Part of a small language model's weights.
Size: 12 layers, 2 heads of 64 (1 for keys and values), vocabulary 19644, 7.12M parameters.
Training: 253M tokens, 3858 steps.
Each number is 50 + 12 x the weight over its row's rms, rounded and kept within 0 to 99. Layers, rows and columns count from 0. The size before them is the row's rms in percent of the matrix's.

# layer 4 MLP gate, 320x128, rms 0.151, rows 138-174, columns 64-127
110:44 39 51 47 51 58 58 72 57 58 42 66 50 56 50 39 41 53 30 62 56 50 43 50 41 50 37 47 70 41 51 55 36 36 68 42 36 69 62 64 56 74 25 20 35 49 57 38 49 42 50 34 56 25 56 63 56 36 42 45 58 53 59 54
100:32 59 44 58 37 53 45 65 52 45 33 62 65 56 40 41 79 50 57 61 67 44 55 50 48 47 45 50 81 40 45 45 53 49 61 63 76 46 31 67 43 57 44 48 36 47 41 42 50 58 52 69 43 27 61 45 32 61 53 59 29 46 53 60
098:44 38 47 57 31 65 51 61 42 65 55 62 37 58 42 67 67 44 57 47 54 55 59 62 46 45 34 47 37 62 46 64 53 60 42 54 66 52 65 64 54 53 51 34 46 55 50 50 84 61 45 84 30 41 62 58 64 37 47 41 78 47 34 43
091:37 40 45 56 30 58 44 85 64 44 64 47 46 54 66 41 47 43 22 36 49 40 56 44 59 38 29 39 34 46 66 54 31 40 72 44 55 73 59 48 57 55 51 19 39 56 40 45 58 51 54 51 36 50 68 49 54 26 36 49 52 29 46 37
091:52 39 49 49 64 50 49 76 52 30 56 44 50 73 35 50 53 37 41 70 37 65 49 42 50 39 46 50 40 70 25 58 54 66 41 46 88 22 62 53 41 50 51 47 44 51 75 39 56 76 62 66 32 47 44 60 35 53 51 56 41 28 33 30
106:51 42 63 56 46 40 53 34 53 46 56 46 62 53 62 51 53 26 46 61 32 47 50 58 57 41 44 68 52 58 59 29 58 45 58 44 61 47 54 46 68 63 52 47 45 28 53 38 48 54 38 62 24 55 64 53 64 44 41 49 57 49 46 36
095:59 34 19 55 51 58 42 47 56 31 49 50 76 39 42 50 15 31 29 50 41 47 58 38 58 52 44 35 54 38 51 42 45 54 60 45 56 53 54 35 50 66 45 33 58 29 71 42 49 46 58 45 69 41 61 63 43 35 51 20 34 39 51 43
091:51 33 52 37 53 59 52 57 51 68 51 61 49 46 46 55 88 52 70 77 46 52 49 44 52 75 53 57 34 27 46 31 35 56 42 25 60 39 48 56 58 55 56 48 49 47 43 50 57 47 45 23 45 51 68 68 33 41 50 53 62 36 16 52
099:68 58 57 55 42 58 65 52 56 47 45 41 57 44 49 41 62 63 41 34 50 42 30 49 41 44 71 62 36 38 61 34 54 81 66 45 41 49 43 68 55 37 39 39 38 28 39 71 44 46 64 24 68 56 59 42 75 58 59 46 53 47 39 30
110:54 50 51 52 50 46 37 25 83 45 65 70 53 61 32 36 65 53 50 41 43 24 29 41 39 53 53 47 55 58 73 51 30 58 63 41 61 28 54 58 61 52 53 58 41 44 44 32 69 42 45 51 37 50 53 74 48 40 34 46 46 46 44 34
097:40 30 47 55 65 46 36 70 61 63 38 51 39 49 42 52 53 44 42 42 46 67 47 41 64 48 44 50 59 49 39 38 44 65 50 46 48 46 40 76 61 63 53 50 64 47 79 59 50 37 54 42 28 60 61 77 41 34 57 38 49 30 31 46
132:40 43 56 57 38 77 47 51 40 34 72 58 48 66 52 42 59 55 52 48 31 56 38 66 53 30 26 30 69 38 52 43 40 55 80 32 69 63 42 71 70 50 37 56 31 61 58 37 53 49 40 40 49 45 55 52 48 28 48 47 41 34 62 34
084:72 41 43 47 34 46 59 47 42 65 66 71 38 67 57 56 59 55 45 51 50 57 57 69 37 40 70 53 39 38 34 42 60 57 56 54 69 40 65 62 55 56 59 45 36 41 41 51 59 74 40 47 47 54 57 76 52 45 41 47 64 61 41 49
097:87 43 32 50 42 26 68 63 63 40 42 53 48 40 59 60 60 76 37 37 48 69 33 40 54 37 45 45 56 64 76 53 54 66 72 58 59 55 53 36 52 45 40 52 49 37 58 57 55 39 27 46 64 27 36 36 59 54 42 49 33 60 43 52
094:57 32 64 37 50 45 60 40 46 49 60 59 49 45 55 44 37 22 56 56 37 56 37 19 39 62 47 29 62 45 61 60 54 51 51 56 55 50 36 37 51 56 46 26 34 54 50 70 62 55 32 61 33 40 69 45 44 52 40 26 37 39 40 54
111:60 48 69 63 38 66 55 47 59 34 59 54 29 65 46 47 43 54 48 54 39 31 46 62 32 44 38 41 69 44 60 27 46 65 54 51 61 46 52 61 72 48 46 51 56 61 67 37 35 69 40 58 24 64 39 63 63 32 45 72 24 45 48 49
107:37 40 46 43 30 46 54 45 49 48 63 63 45 64 42 29 32 60 51 55 37 57 61 52 68 34 47 51 45 47 58 43 56 57 61 49 44 49 42 47 63 70 60 53 40 53 51 40 70 27 40 44 70 41 71 56 53 38 33 50 43 39 50 47
117:73 45 74 53 34 59 57 54 29 55 53 63 53 48 40 34 56 57 47 52 50 29 51 31 37 43 36 63 50 44 32 39 33 60 68 49 52 73 42 53 53 47 45 38 37 55 16 51 45 45 51 60 41 63 46 44 38 42 46 43 67 24 35 51
086:34 27 55 58 51 59 59 44 46 48 70 42 28 62 45 58 36 46 43 51 41 47 58 60 36 42 64 70 46 25 55 58 69 52 60 47 58 52 29 54 55 41 61 57 45 39 60 24 54 29 51 43 32 44 50 41 66 50 29 39 68 51 66 57
094:56 45 30 47 43 56 47 55 59 59 42 59 44 51 43 38 26 49 56 56 42 69 64 62 51 51 31 45 61 44 63 55 60 34 33 37 53 40 20 63 39 69 24 25 48 37 67 33 46 47 54 65 40 54 60 48 55 32 50 59 47 42 38 44
086:40 48 70 55 49 55 71 47 76 78 56 52 62 53 52 30 40 45 44 38 45 44 41 21 68 39 57 69 50 55 64 75 42 54 52 47 61 62 41 51 49 53 25 51 24 45 29 54 49 52 59 23 44 56 46 46 57 55 38 39 57 55 52 58
117:61 66 54 29 50 29 45 42 38 84 44 51 47 41 50 46 54 35 30 46 38 48 43 27 54 42 43 68 56 36 60 38 35 51 46 41 53 74 55 53 60 60 48 34 48 63 64 50 35 70 30 60 49 32 67 48 45 42 54 54 60 40 50 27
099:29 24 57 51 60 32 54 46 44 31 72 62 61 49 67 43 59 39 54 50 58 34 71 41 70 47 37 38 60 39 51 57 42 75 71 40 64 34 51 53 67 74 49 41 61 51 62 44 35 70 60 61 49 50 45 52 65 57 33 39 40 32 46 54
104:63 53 35 53 45 44 57 55 33 54 52 55 36 62 43 40 67 40 52 61 50 59 72 46 52 47 47 52 37 46 52 49 17 70 62 50 73 66 41 61 71 52 50 73 50 45 48 46 56 28 46 54 56 44 52 65 54 59 35 43 62 35 42 46
090:32 53 55 63 33 54 50 41 38 56 48 43 38 48 56 52 66 53 47 32 40 54 30 61 61 45 57 52 54 26 50 43 36 40 55 56 66 45 61 47 59 66 56 43 51 38 59 48 68 42 63 36 69 57 81 54 37 57 55 60 43 52 58 29
099:46 58 44 43 40 75 47 50 52 72 63 63 31 63 48 36 50 43 23 41 59 64 67 39 56 33 45 59 45 18 59 63 49 44 51 55 45 62 52 75 52 50 57 56 61 45 57 50 44 48 45 36 45 55 49 55 85 56 15 58 56 50 40 50
100:66 62 44 26 75 41 75 47 28 66 37 54 49 63 54 55 28 31 60 54 50 31 47 45 34 46 41 67 59 40 68 62 72 56 52 58 53 62 44 54 51 43 54 29 55 33 55 27 33 41 48 57 77 44 39 32 44 65 33 45 47 32 35 48
083:43 57 56 27 49 53 48 48 62 50 57 72 41 63 58 42 41 61 47 61 46 50 52 65 60 34 40 51 76 55 29 50 51 46 62 41 55 47 45 45 45 20 54 35 65 62 40 44 32 47 41 67 48 52 36 45 59 56 62 58 41 30 58 30
078:50 35 58 50 28 63 73 42 21 42 85 39 47 67 49 35 47 46 56 60 33 51 57 51 51 44 40 43 70 61 53 29 63 39 61 38 43 51 45 54 40 61 48 39 52 66 51 64 59 63 42 54 28 55 71 41 65 43 62 48 33 54 53 40
084:61 50 44 53 61 43 36 61 78 45 48 56 62 45 59 48 54 48 41 43 56 66 32 60 59 58 38 48 44 50 39 61 25 43 47 43 45 74 56 27 59 54 42 30 48 61 30 58 61 57 51 33 45 53 58 62 55 38 58 27 34 46 34 46
095:59 60 43 50 47 54 41 48 49 42 67 63 54 56 45 59 34 30 67 46 37 44 43 56 53 56 57 38 48 43 74 53 47 76 56 46 59 38 57 59 49 57 63 34 42 54 62 26 61 53 37 64 46 52 61 41 70 56 56 24 40 56 39 77
093:42 42 61 43 54 58 69 52 49 44 41 41 69 48 40 36 53 40 37 31 54 42 47 36 69 37 27 46 69 49 52 51 46 69 54 47 52 62 35 71 52 65 36 52 52 43 71 49 54 45 54 13 22 53 61 50 38 44 43 63 32 36 47 39
099:85 50 65 51 47 75 49 37 51 63 70 55 49 64 29 49 51 58 49 60 36 52 32 30 33 51 47 66 46 42 32 50 37 64 60 48 63 70 61 50 65 47 59 57 68 40 44 29 49 36 38 37 40 79 35 53 70 50 30 40 54 53 65 41
099:66 33 61 25 41 64 44 52 57 60 44 56 37 64 35 46 39 36 46 37 33 70 46 49 45 44 45 41 48 43 63 47 41 44 64 62 52 70 37 67 49 65 44 40 34 40 53 39 64 39 48 63 29 48 60 30 47 47 59 33 45 35 52 70
112:53 52 48 48 49 50 72 44 64 44 52 64 68 48 44 63 63 43 47 69 47 58 49 45 37 52 43 78 57 39 32 30 44 49 65 46 51 54 45 61 68 62 65 38 54 42 67 56 65 52 53 43 47 37 56 67 50 31 52 36 40 55 50 46
120:45 35 62 44 28 54 56 67 56 46 61 45 35 54 40 66 39 54 42 47 32 49 57 44 46 32 22 33 58 32 55 46 55 48 57 37 74 52 27 45 84 55 74 41 66 58 58 37 52 47 48 72 47 57 39 69 76 35 65 51 60 53 50 58
102:53 66 45 28 42 58 59 53 35 58 33 57 58 50 51 50 46 78 52 32 50 55 49 27 59 17 51 51 62 49 67 68 58 48 69 64 37 53 41 64 48 76 43 40 35 40 47 50 68 38 31 57 40 44 64 49 41 51 58 67 49 57 63 47
# layer 4 MLP up, 320x128, rms 0.122, rows 138-173, columns 64-127
110:53 44 61 60 50 37 35 45 55 59 31 50 39 45 52 64 38 67 61 59 59 55 37 48 51 48 67 48 47 57 46 34 31 63 56 38 38 21 70 33 48 42 34 48 57 62 39 41 22 82 45 52 35 42 39 58 22 55 68 53 38 38 49 35
100:37 41 49 69 78 46 62 27 62 56 36 31 44 53 52 60 44 37 40 41 35 48 39 57 74 45 55 41 34 54 49 51 37 44 50 60 41 33 49 56 65 53 57 45 52 36 71 53 58 29 31 58 63 33 33 31 55 42 43 60 49 46 48 53
101:32 65 58 55 37 48 35 40 67 54 67 38 40 51 63 47 48 46 41 55 60 35 65 42 53 40 30 58 41 58 47 59 69 64 47 35 64 37 60 49 59 31 60 50 41 44 41 55 48 86 44 67 29 53 61 64 55 66 52 43 57 36 32 34
104:76 61 42 34 74 71 52 42 58 41 62 65 69 41 50 50 48 47 61 45 24 51 58 46 63 49 58 44 64 49 60 33 23 53 59 55 38 44 63 64 62 49 49 59 50 41 45 51 62 66 49 45 48 50 53 41 43 61 73 52 63 59 38 59
099:73 39 37 35 48 37 46 32 60 27 51 54 57 44 31 50 46 40 51 34 47 55 59 40 38 62 60 61 39 47 53 30 39 52 38 44 40 57 58 47 49 52 40 46 52 73 68 56 68 56 34 42 26 61 46 58 37 46 55 46 42 59 33 52
103:43 46 52 35 64 51 52 68 64 50 55 45 47 60 42 56 31 49 22 66 61 43 64 40 67 44 46 41 54 42 59 72 58 39 55 64 35 46 71 66 53 54 67 45 55 49 48 86 53 44 51 14 30 65 41 56 19 41 51 88 52 40 55 60
093:58 63 67 37 34 45 47 54 55 43 61 47 49 57 48 78 54 61 55 59 78 62 45 42 39 50 40 54 60 47 55 72 61 61 54 62 63 61 46 24 49 47 55 56 49 62 49 56 41 48 60 64 58 44 31 32 46 69 44 53 45 60 54 49
102:63 50 47 47 62 47 32 44 42 52 49 43 62 58 44 47 42 48 71 40 52 39 72 62 39 68 52 43 56 61 60 35 64 54 29 56 51 42 58 64 47 43 60 46 47 61 30 50 59 80 42 71 56 49 70 63 34 33 52 41 46 29 40 24
109:69 53 47 33 42 48 48 46 61 83 53 58 61 29 37 46 48 26 47 53 71 29 61 44 53 43 65 62 47 42 60 41 34 57 34 61 51 47 41 58 50 39 36 42 48 45 41 67 27 69 53 60 55 51 49 56 68 57 51 46 55 37 18 44
098:61 38 16 48 54 37 51 54 44 51 35 55 50 58 46 30 43 46 31 69 61 49 42 67 53 60 41 56 56 58 64 54 56 50 52 75 43 53 69 48 58 48 59 50 50 57 52 56 64 47 53 23 73 46 48 33 74 55 49 49 61 32 41 43
101:69 53 43 63 52 42 30 67 42 63 48 58 49 36 48 51 46 52 46 32 44 73 53 34 63 30 70 53 63 42 65 61 53 34 40 69 47 48 76 49 49 54 47 62 74 46 63 42 44 65 66 37 46 64 57 27 33 55 41 47 54 38 35 51
118:59 44 48 60 56 66 41 43 62 38 63 30 51 52 46 40 49 56 44 51 48 40 56 63 32 63 68 39 37 62 45 52 48 37 63 47 35 47 45 35 31 61 71 46 50 48 67 56 52 50 50 28 46 58 58 66 47 57 57 48 49 47 64 44
084:43 53 42 36 48 64 56 64 55 45 37 48 54 52 42 41 67 61 43 61 52 57 31 53 51 55 54 35 55 61 79 64 40 61 60 34 71 59 47 61 51 51 37 32 40 56 63 50 52 19 55 54 33 23 56 35 55 40 59 68 62 53 48 51
100:41 53 65 43 41 35 56 67 32 52 52 58 45 27 42 53 48 21 67 59 45 47 60 24 58 60 49 44 54 51 31 21 52 53 44 52 52 51 49 49 44 45 45 73 58 48 53 45 77 48 46 34 71 56 61 55 31 66 46 63 51 17 59 53
100:51 59 43 69 56 60 37 56 48 52 53 40 58 43 33 58 53 68 54 50 53 43 46 26 51 59 50 52 69 52 69 68 58 31 62 42 60 39 41 69 31 46 25 58 53 61 46 47 41 80 60 64 56 55 45 58 57 62 56 30 41 51 41 62
102:47 48 51 33 50 56 38 51 60 35 39 31 29 27 50 61 54 71 43 64 42 37 74 49 54 40 43 51 40 54 89 45 72 58 33 52 47 48 42 36 55 56 64 63 55 40 45 48 39 62 37 44 51 44 50 46 75 49 46 67 29 42 69 37
101:44 47 30 65 38 54 47 39 64 56 49 52 35 54 59 25 68 56 80 54 50 41 45 59 72 50 50 55 55 60 46 64 35 62 66 49 55 67 42 38 56 47 48 53 33 58 43 42 41 43 64 61 68 42 50 43 59 39 65 46 23 70 62 49
111:67 49 38 47 30 45 50 63 28 50 49 44 64 17 53 54 44 89 61 39 56 41 43 58 40 44 55 50 57 49 41 57 62 39 60 52 36 44 52 47 49 54 39 46 45 42 31 48 54 47 58 38 51 57 44 31 50 65 64 25 67 61 42 54
097:43 66 59 55 37 70 54 31 29 60 48 40 51 44 41 45 38 32 65 35 35 45 47 66 68 34 60 50 63 38 64 61 49 40 52 65 46 75 50 68 48 53 40 67 31 58 50 53 63 37 63 29 55 52 72 53 59 63 36 59 65 47 51 35
103:55 58 68 41 35 40 34 51 39 73 72 44 39 54 44 51 32 35 41 58 73 43 69 55 53 48 35 58 44 28 34 36 49 66 57 52 60 54 59 60 41 45 56 46 54 42 59 35 37 21 64 35 63 54 58 68 43 69 47 63 48 28 49 61
092:37 33 56 18 49 30 61 64 35 53 51 60 47 58 57 42 56 47 60 45 48 62 31 44 51 67 50 36 42 29 47 43 61 42 52 57 49 39 60 47 47 47 60 41 59 35 44 50 49 52 56 55 48 28 51 31 48 40 51 30 65 47 45 49
092:42 35 49 65 70 44 48 46 64 62 59 34 80 28 70 52 83 81 51 36 49 32 66 55 53 45 46 57 46 65 59 55 57 31 50 48 59 66 58 63 53 65 33 53 38 40 64 33 38 36 30 46 58 54 49 44 47 56 49 69 42 48 47 51
099:40 41 61 44 44 57 46 42 34 49 65 40 22 77 37 59 50 58 46 39 59 45 57 55 70 64 39 38 47 30 72 45 67 53 47 54 56 50 48 49 62 64 72 57 62 58 49 52 23 55 52 50 41 66 57 54 33 56 66 43 44 51 60 71
101:42 47 46 46 28 44 48 63 32 53 44 61 68 68 38 39 56 40 56 71 40 62 68 80 38 38 49 36 51 53 36 32 49 63 54 49 36 38 59 46 52 49 53 63 40 59 42 52 50 46 44 60 57 51 66 49 54 45 33 52 54 34 38 47
095:42 76 47 46 27 61 53 46 33 35 43 26 78 39 52 51 33 39 45 53 25 45 44 45 29 61 37 30 47 44 42 34 80 50 48 32 47 35 47 35 49 47 69 48 70 47 41 45 42 45 53 69 57 49 59 43 54 57 60 42 53 51 54 61
102:49 40 40 51 45 60 42 61 40 48 72 61 34 52 43 60 32 71 50 63 59 54 68 63 46 49 56 49 34 29 72 75 70 64 45 69 57 39 68 55 44 51 67 48 46 51 51 18 37 54 47 52 62 44 63 57 55 49 31 54 48 45 67 48
105:54 53 46 64 42 61 69 51 43 39 69 40 39 49 59 41 54 40 65 46 36 38 46 48 61 42 49 47 60 59 41 62 58 38 50 62 59 49 49 47 53 54 56 57 20 56 61 46 43 62 53 48 56 48 53 45 38 39 43 35 24 36 36 45
094:38 49 55 69 46 50 46 53 49 36 56 54 57 34 61 56 39 66 45 43 66 53 47 40 79 30 69 51 54 67 60 53 38 34 65 42 41 51 39 53 57 53 46 50 50 49 27 38 55 32 57 53 29 46 56 51 48 38 62 58 39 58 47 36
097:57 52 72 51 61 41 64 60 57 57 84 47 52 53 59 42 33 33 23 47 48 55 48 46 37 56 64 62 38 46 46 56 60 54 42 62 59 55 51 39 56 30 68 36 37 58 26 49 49 57 39 33 61 39 43 43 59 25 47 41 29 60 36 63
093:81 64 61 76 49 56 57 62 48 69 43 55 50 47 53 44 61 38 49 50 43 33 40 54 37 65 40 33 79 75 68 54 51 52 54 59 52 46 47 31 41 54 53 29 32 41 53 38 59 57 23 57 34 49 36 63 58 69 72 39 52 50 46 51
103:26 47 46 21 22 48 48 79 47 59 31 59 73 47 56 57 46 66 46 65 65 59 46 56 46 31 52 41 36 43 38 65 41 58 51 61 61 44 70 39 45 51 51 50 56 88 49 70 51 48 40 59 43 36 49 59 52 24 38 72 50 51 46 49
106:50 76 57 50 48 50 38 37 48 51 49 59 48 50 67 41 44 46 45 54 47 61 48 45 50 40 52 50 59 39 41 56 65 50 46 52 56 48 56 40 64 60 55 39 59 58 49 68 46 74 45 44 54 57 43 28 31 69 54 61 60 67 56 54
100:47 43 54 54 59 57 35 36 46 46 53 69 57 57 59 53 54 35 60 79 37 63 61 38 56 59 51 51 43 62 53 40 35 33 60 36 41 37 49 44 43 59 42 49 26 45 42 26 66 11 36 60 43 53 43 49 47 44 36 70 38 46 33 48
098:59 16 38 53 59 73 36 54 48 48 55 68 65 25 48 41 67 67 52 39 57 43 51 54 42 43 63 42 34 66 48 62 32 65 61 38 49 47 43 59 42 41 56 43 56 37 60 65 55 32 51 59 66 55 48 36 54 54 66 43 59 62 52 67
092:44 45 57 36 50 52 51 67 58 58 39 38 40 48 64 42 57 43 69 19 40 51 43 38 66 55 44 46 53 53 57 52 66 32 55 40 40 55 73 38 45 50 56 42 40 21 67 59 47 64 55 35 40 52 56 61 67 44 52 39 61 30 48 58
101:32 53 56 67 64 52 66 46 66 48 40 60 53 61 43 38 40 60 69 47 33 64 37 56 52 52 67 52 59 56 59 55 43 46 43 53 37 37 43 50 49 42 55 48 32 45 44 41 55 39 11 27 40 55 64 63 49 59 52 55 48 40 64 48
# layer 4 MLP down (transposed), 320x128, rms 0.124, rows 138-173, columns 64-127
108:52 63 55 38 51 45 60 34 40 39 47 42 62 43 57 57 54 77 20 53 63 52 35 50 53 64 78 31 43 55 64 50 55 51 64 53 70 56 42 46 44 62 38 63 76 40 79 63 48 48 49 80 48 53 50 37 43 64 62 58 51 58 28 49
097:61 48 28 51 45 16 60 39 30 48 60 63 53 49 44 47 70 38 34 53 42 34 34 76 52 55 46 51 32 60 33 62 42 43 57 64 65 53 30 40 27 47 60 48 68 52 62 68 72 60 39 61 38 28 45 59 54 68 61 36 43 66 45 55
104:66 71 52 31 74 56 46 47 40 55 47 35 57 64 62 51 52 33 45 48 60 57 41 50 44 58 45 27 51 48 63 38 67 50 56 35 42 59 47 42 40 27 37 48 59 34 40 43 37 81 69 63 39 76 30 50 57 57 23 41 35 70 51 25
101:50 54 61 49 46 29 65 36 29 67 75 45 33 37 55 50 33 75 44 41 54 64 63 36 25 46 53 40 49 69 34 34 51 61 50 43 30 61 46 52 33 50 60 44 72 44 51 45 64 27 36 68 40 32 59 23 49 52 59 63 55 23 54 46
102:55 37 43 65 46 54 73 56 56 45 42 39 51 79 38 45 75 44 50 49 57 45 65 67 62 44 50 23 32 61 36 39 47 55 49 39 37 45 39 42 37 47 57 56 61 44 61 55 57 49 40 54 69 95 44 47 56 60 50 39 24 48 39 32
105:62 63 24 31 52 32 70 64 51 59 32 60 42 73 40 63 36 69 40 53 69 42 53 51 41 38 54 45 47 30 72 40 58 38 48 63 46 50 35 61 55 63 57 24 40 48 53 47 37 47 46 73 43 55 43 32 34 58 42 47 37 52 17 60
094:56 72 54 37 47 56 37 59 41 23 45 29 39 54 59 48 47 50 47 60 31 56 50 56 42 39 56 51 35 56 49 59 81 34 51 65 36 46 61 66 32 24 46 63 54 36 41 40 50 72 72 36 61 49 48 52 45 41 50 54 66 70 99 36
104:46 60 52 50 33 52 72 21 67 52 48 22 65 70 22 39 51 55 59 54 68 45 62 56 58 37 54 44 48 56 54 43 59 47 45 38 58 57 42 59 53 32 44 76 58 45 47 54 54 50 31 44 52 55 51 48 57 40 57 69 40 50 28 37
106:68 39 58 50 46 42 31 53 52 59 63 60 53 40 35 67 59 63 51 48 44 46 46 36 46 33 61 54 40 53 48 45 55 56 66 38 60 47 48 75 37 50 45 54 43 27 38 47 39 54 65 51 66 21 48 43 46 47 48 55 48 33 28 42
099:80 51 46 48 31 46 50 55 36 52 70 63 54 54 45 44 27 49 51 38 34 75 69 62 52 50 53 49 53 56 53 51 62 56 33 68 47 53 58 69 25 38 41 58 38 42 69 56 61 61 41 41 53 64 60 54 43 42 33 34 40 60 54 52
098:54 43 65 47 58 30 53 52 32 38 68 51 61 58 64 69 43 52 39 70 62 46 71 34 42 39 48 56 42 50 63 51 38 43 61 58 60 48 43 53 69 16 35 46 47 54 42 51 47 62 28 54 61 53 56 53 61 48 59 46 45 49 74 63
108:66 62 37 37 56 41 66 52 47 83 48 58 73 37 51 51 41 41 27 26 67 64 47 41 57 49 45 60 54 49 62 35 59 63 41 40 48 47 59 57 51 81 64 51 70 40 49 33 57 52 56 49 43 35 28 61 64 51 43 51 43 55 34 68
094:66 45 63 41 41 55 72 36 73 53 53 52 61 59 45 68 46 61 51 41 48 47 41 48 39 35 57 61 57 29 40 41 62 40 56 28 39 37 64 48 68 65 44 34 45 35 63 37 46 43 41 37 45 24 66 51 69 32 38 51 48 39 69 36
099:63 62 48 47 29 48 63 59 47 54 44 49 40 57 40 54 54 48 50 66 40 36 38 35 59 58 47 38 26 51 52 39 58 64 56 72 27 65 35 25 42 75 43 58 69 42 63 52 65 48 52 43 47 54 43 39 59 52 44 80 62 69 43 46
100:45 64 43 60 28 50 31 48 46 59 50 40 49 37 69 57 73 36 72 36 71 41 63 67 54 46 53 63 46 46 52 36 53 32 44 71 36 51 37 49 52 37 34 56 59 48 47 65 48 53 49 61 39 55 39 58 53 87 68 47 41 38 55 48
106:66 62 41 53 48 55 26 63 42 55 42 38 39 37 53 65 45 58 42 55 64 55 49 44 62 37 53 65 47 34 73 49 62 53 48 66 51 68 45 46 44 38 67 53 45 44 30 37 51 46 67 31 56 41 56 74 36 64 62 40 56 57 44 71
094:45 59 42 34 23 43 49 59 54 48 37 49 63 58 28 64 54 54 47 40 47 40 72 44 44 30 58 33 70 38 41 52 50 40 55 64 76 49 60 35 73 52 42 50 44 56 46 31 41 49 56 32 58 69 42 54 59 41 50 44 54 55 63 40
109:74 36 58 48 45 58 69 35 59 70 40 27 45 58 29 41 66 58 59 44 84 38 58 18 45 51 39 49 41 64 50 57 32 63 67 54 64 52 48 59 14 51 62 39 45 51 52 51 57 49 49 46 40 42 49 47 65 69 38 64 52 56 43 47
089:54 56 66 51 71 27 41 71 46 43 52 47 56 71 40 69 54 36 44 46 51 38 51 37 49 35 47 58 35 58 43 56 47 61 76 52 69 47 57 38 49 26 45 50 50 44 48 63 46 47 62 79 55 49 22 48 43 23 62 47 36 46 58 50
101:47 64 47 49 26 57 88 32 42 61 35 46 60 75 30 42 29 42 53 53 51 60 53 60 53 39 24 58 47 48 54 37 46 45 57 32 58 63 36 54 37 60 40 76 35 38 47 45 65 31 53 46 61 33 14 60 39 33 51 38 43 47 43 51
097:41 58 57 60 40 65 56 50 61 48 59 25 64 66 62 27 49 45 73 50 55 37 65 50 61 59 39 54 64 49 74 66 41 44 29 62 56 55 36 43 62 34 44 62 43 41 43 51 20 45 44 51 38 70 58 57 65 63 38 51 34 50 58 44
094:60 41 55 58 54 61 27 42 36 44 45 50 54 31 68 66 50 36 49 52 52 32 54 46 65 58 38 42 56 76 54 28 42 39 66 54 57 58 42 52 30 64 32 35 21 64 66 57 63 38 69 59 48 39 51 56 36 60 37 57 47 72 51 68
099:54 46 54 54 41 44 34 48 55 51 38 54 29 49 45 40 56 52 60 45 73 54 47 36 49 50 65 44 53 51 72 54 45 40 65 52 49 49 48 47 51 14 65 51 41 32 53 67 65 44 60 39 55 23 50 27 49 44 32 38 70 41 62 53
102:59 47 55 42 40 50 57 53 43 57 48 30 33 42 34 40 43 29 54 61 52 77 76 54 62 29 52 59 41 44 36 33 45 70 50 50 53 60 38 47 50 54 68 55 72 50 52 42 43 46 40 43 53 65 60 65 40 50 62 46 53 33 56 36
097:40 50 78 44 42 48 64 50 58 43 42 35 50 51 51 31 46 44 43 45 39 45 41 55 53 57 58 39 57 42 34 59 66 49 39 40 58 55 62 48 49 61 59 57 60 45 60 70 32 44 60 43 56 54 66 30 62 45 50 39 81 44 38 58
090:42 45 47 74 47 30 64 72 62 26 77 48 45 46 60 56 44 62 73 60 31 65 40 55 41 46 68 37 41 59 32 55 41 64 58 53 75 43 59 51 40 20 56 29 42 51 53 52 49 39 53 57 48 64 57 55 41 52 57 44 38 44 89 40
094:74 39 44 26 45 42 47 59 62 83 61 42 45 47 48 64 59 41 65 69 75 60 64 66 44 67 27 49 53 46 59 60 49 68 64 56 41 38 58 40 60 41 50 36 73 55 53 37 63 46 44 65 50 39 53 64 51 51 59 33 36 37 56 55
095:61 48 36 48 65 35 34 57 47 45 43 53 66 47 27 30 56 39 62 52 71 58 48 66 27 54 49 63 43 49 73 55 44 40 50 55 45 45 52 30 49 67 49 69 42 50 52 31 61 41 45 52 72 41 32 25 70 61 55 50 49 59 40 57
100:24 46 55 69 54 62 22 69 35 57 21 49 49 48 35 42 43 47 75 57 38 57 61 32 38 22 57 47 58 50 54 60 48 50 49 34 60 49 50 37 64 48 28 40 37 67 45 60 46 64 38 45 60 32 47 31 62 45 44 39 53 66 37 48
098:80 73 43 36 41 24 06 55 26 53 54 47 39 40 41 51 43 56 42 57 54 49 33 45 48 32 44 48 51 28 71 36 56 34 54 61 76 37 55 41 44 23 53 68 47 48 38 42 61 60 49 50 58 54 45 63 44 49 62 70 63 52 49 40
100:38 47 62 36 43 21 30 49 53 62 49 51 24 58 60 51 48 83 29 59 31 59 56 62 54 42 38 72 36 42 25 44 49 45 64 58 38 39 35 48 44 59 53 47 71 48 26 41 56 47 27 48 47 37 61 55 48 41 29 54 36 44 53 51
105:58 45 84 35 60 71 31 41 52 60 62 76 50 45 52 47 52 22 64 50 57 62 58 51 34 35 51 42 53 45 46 58 61 49 39 39 55 55 57 43 58 25 69 57 63 49 48 59 61 52 46 48 41 58 45 34 53 60 50 41 62 69 82 52
097:34 49 59 50 56 71 57 62 46 43 49 39 54 36 57 47 61 41 59 19 51 34 56 63 49 45 58 15 65 37 33 59 47 42 43 56 43 54 49 52 61 55 62 64 49 69 59 60 44 42 55 41 42 58 42 41 43 28 42 38 65 61 43 52
097:42 85 43 47 56 61 66 47 37 48 47 45 53 49 55 65 67 31 34 15 59 44 57 62 53 68 44 46 59 52 51 49 46 46 63 64 51 52 32 63 43 45 37 59 60 55 45 46 74 54 68 49 41 22 54 36 48 48 66 48 56 67 47 60
099:59 37 47 70 37 57 53 59 36 50 54 35 64 48 58 60 46 34 43 54 50 76 61 30 43 58 38 31 55 47 52 44 56 57 30 49 51 53 45 56 69 62 47 34 71 41 48 67 59 70 46 48 35 48 59 50 38 53 47 56 47 41 38 56
101:44 33 46 43 47 59 18 36 55 51 54 44 50 41 55 73 58 60 85 30 54 39 31 62 48 67 30 81 45 72 46 61 48 50 49 54 64 44 51 52 30 52 36 52 40 57 59 64 48 60 24 37 50 40 67 50 63 59 44 52 35 48 37 29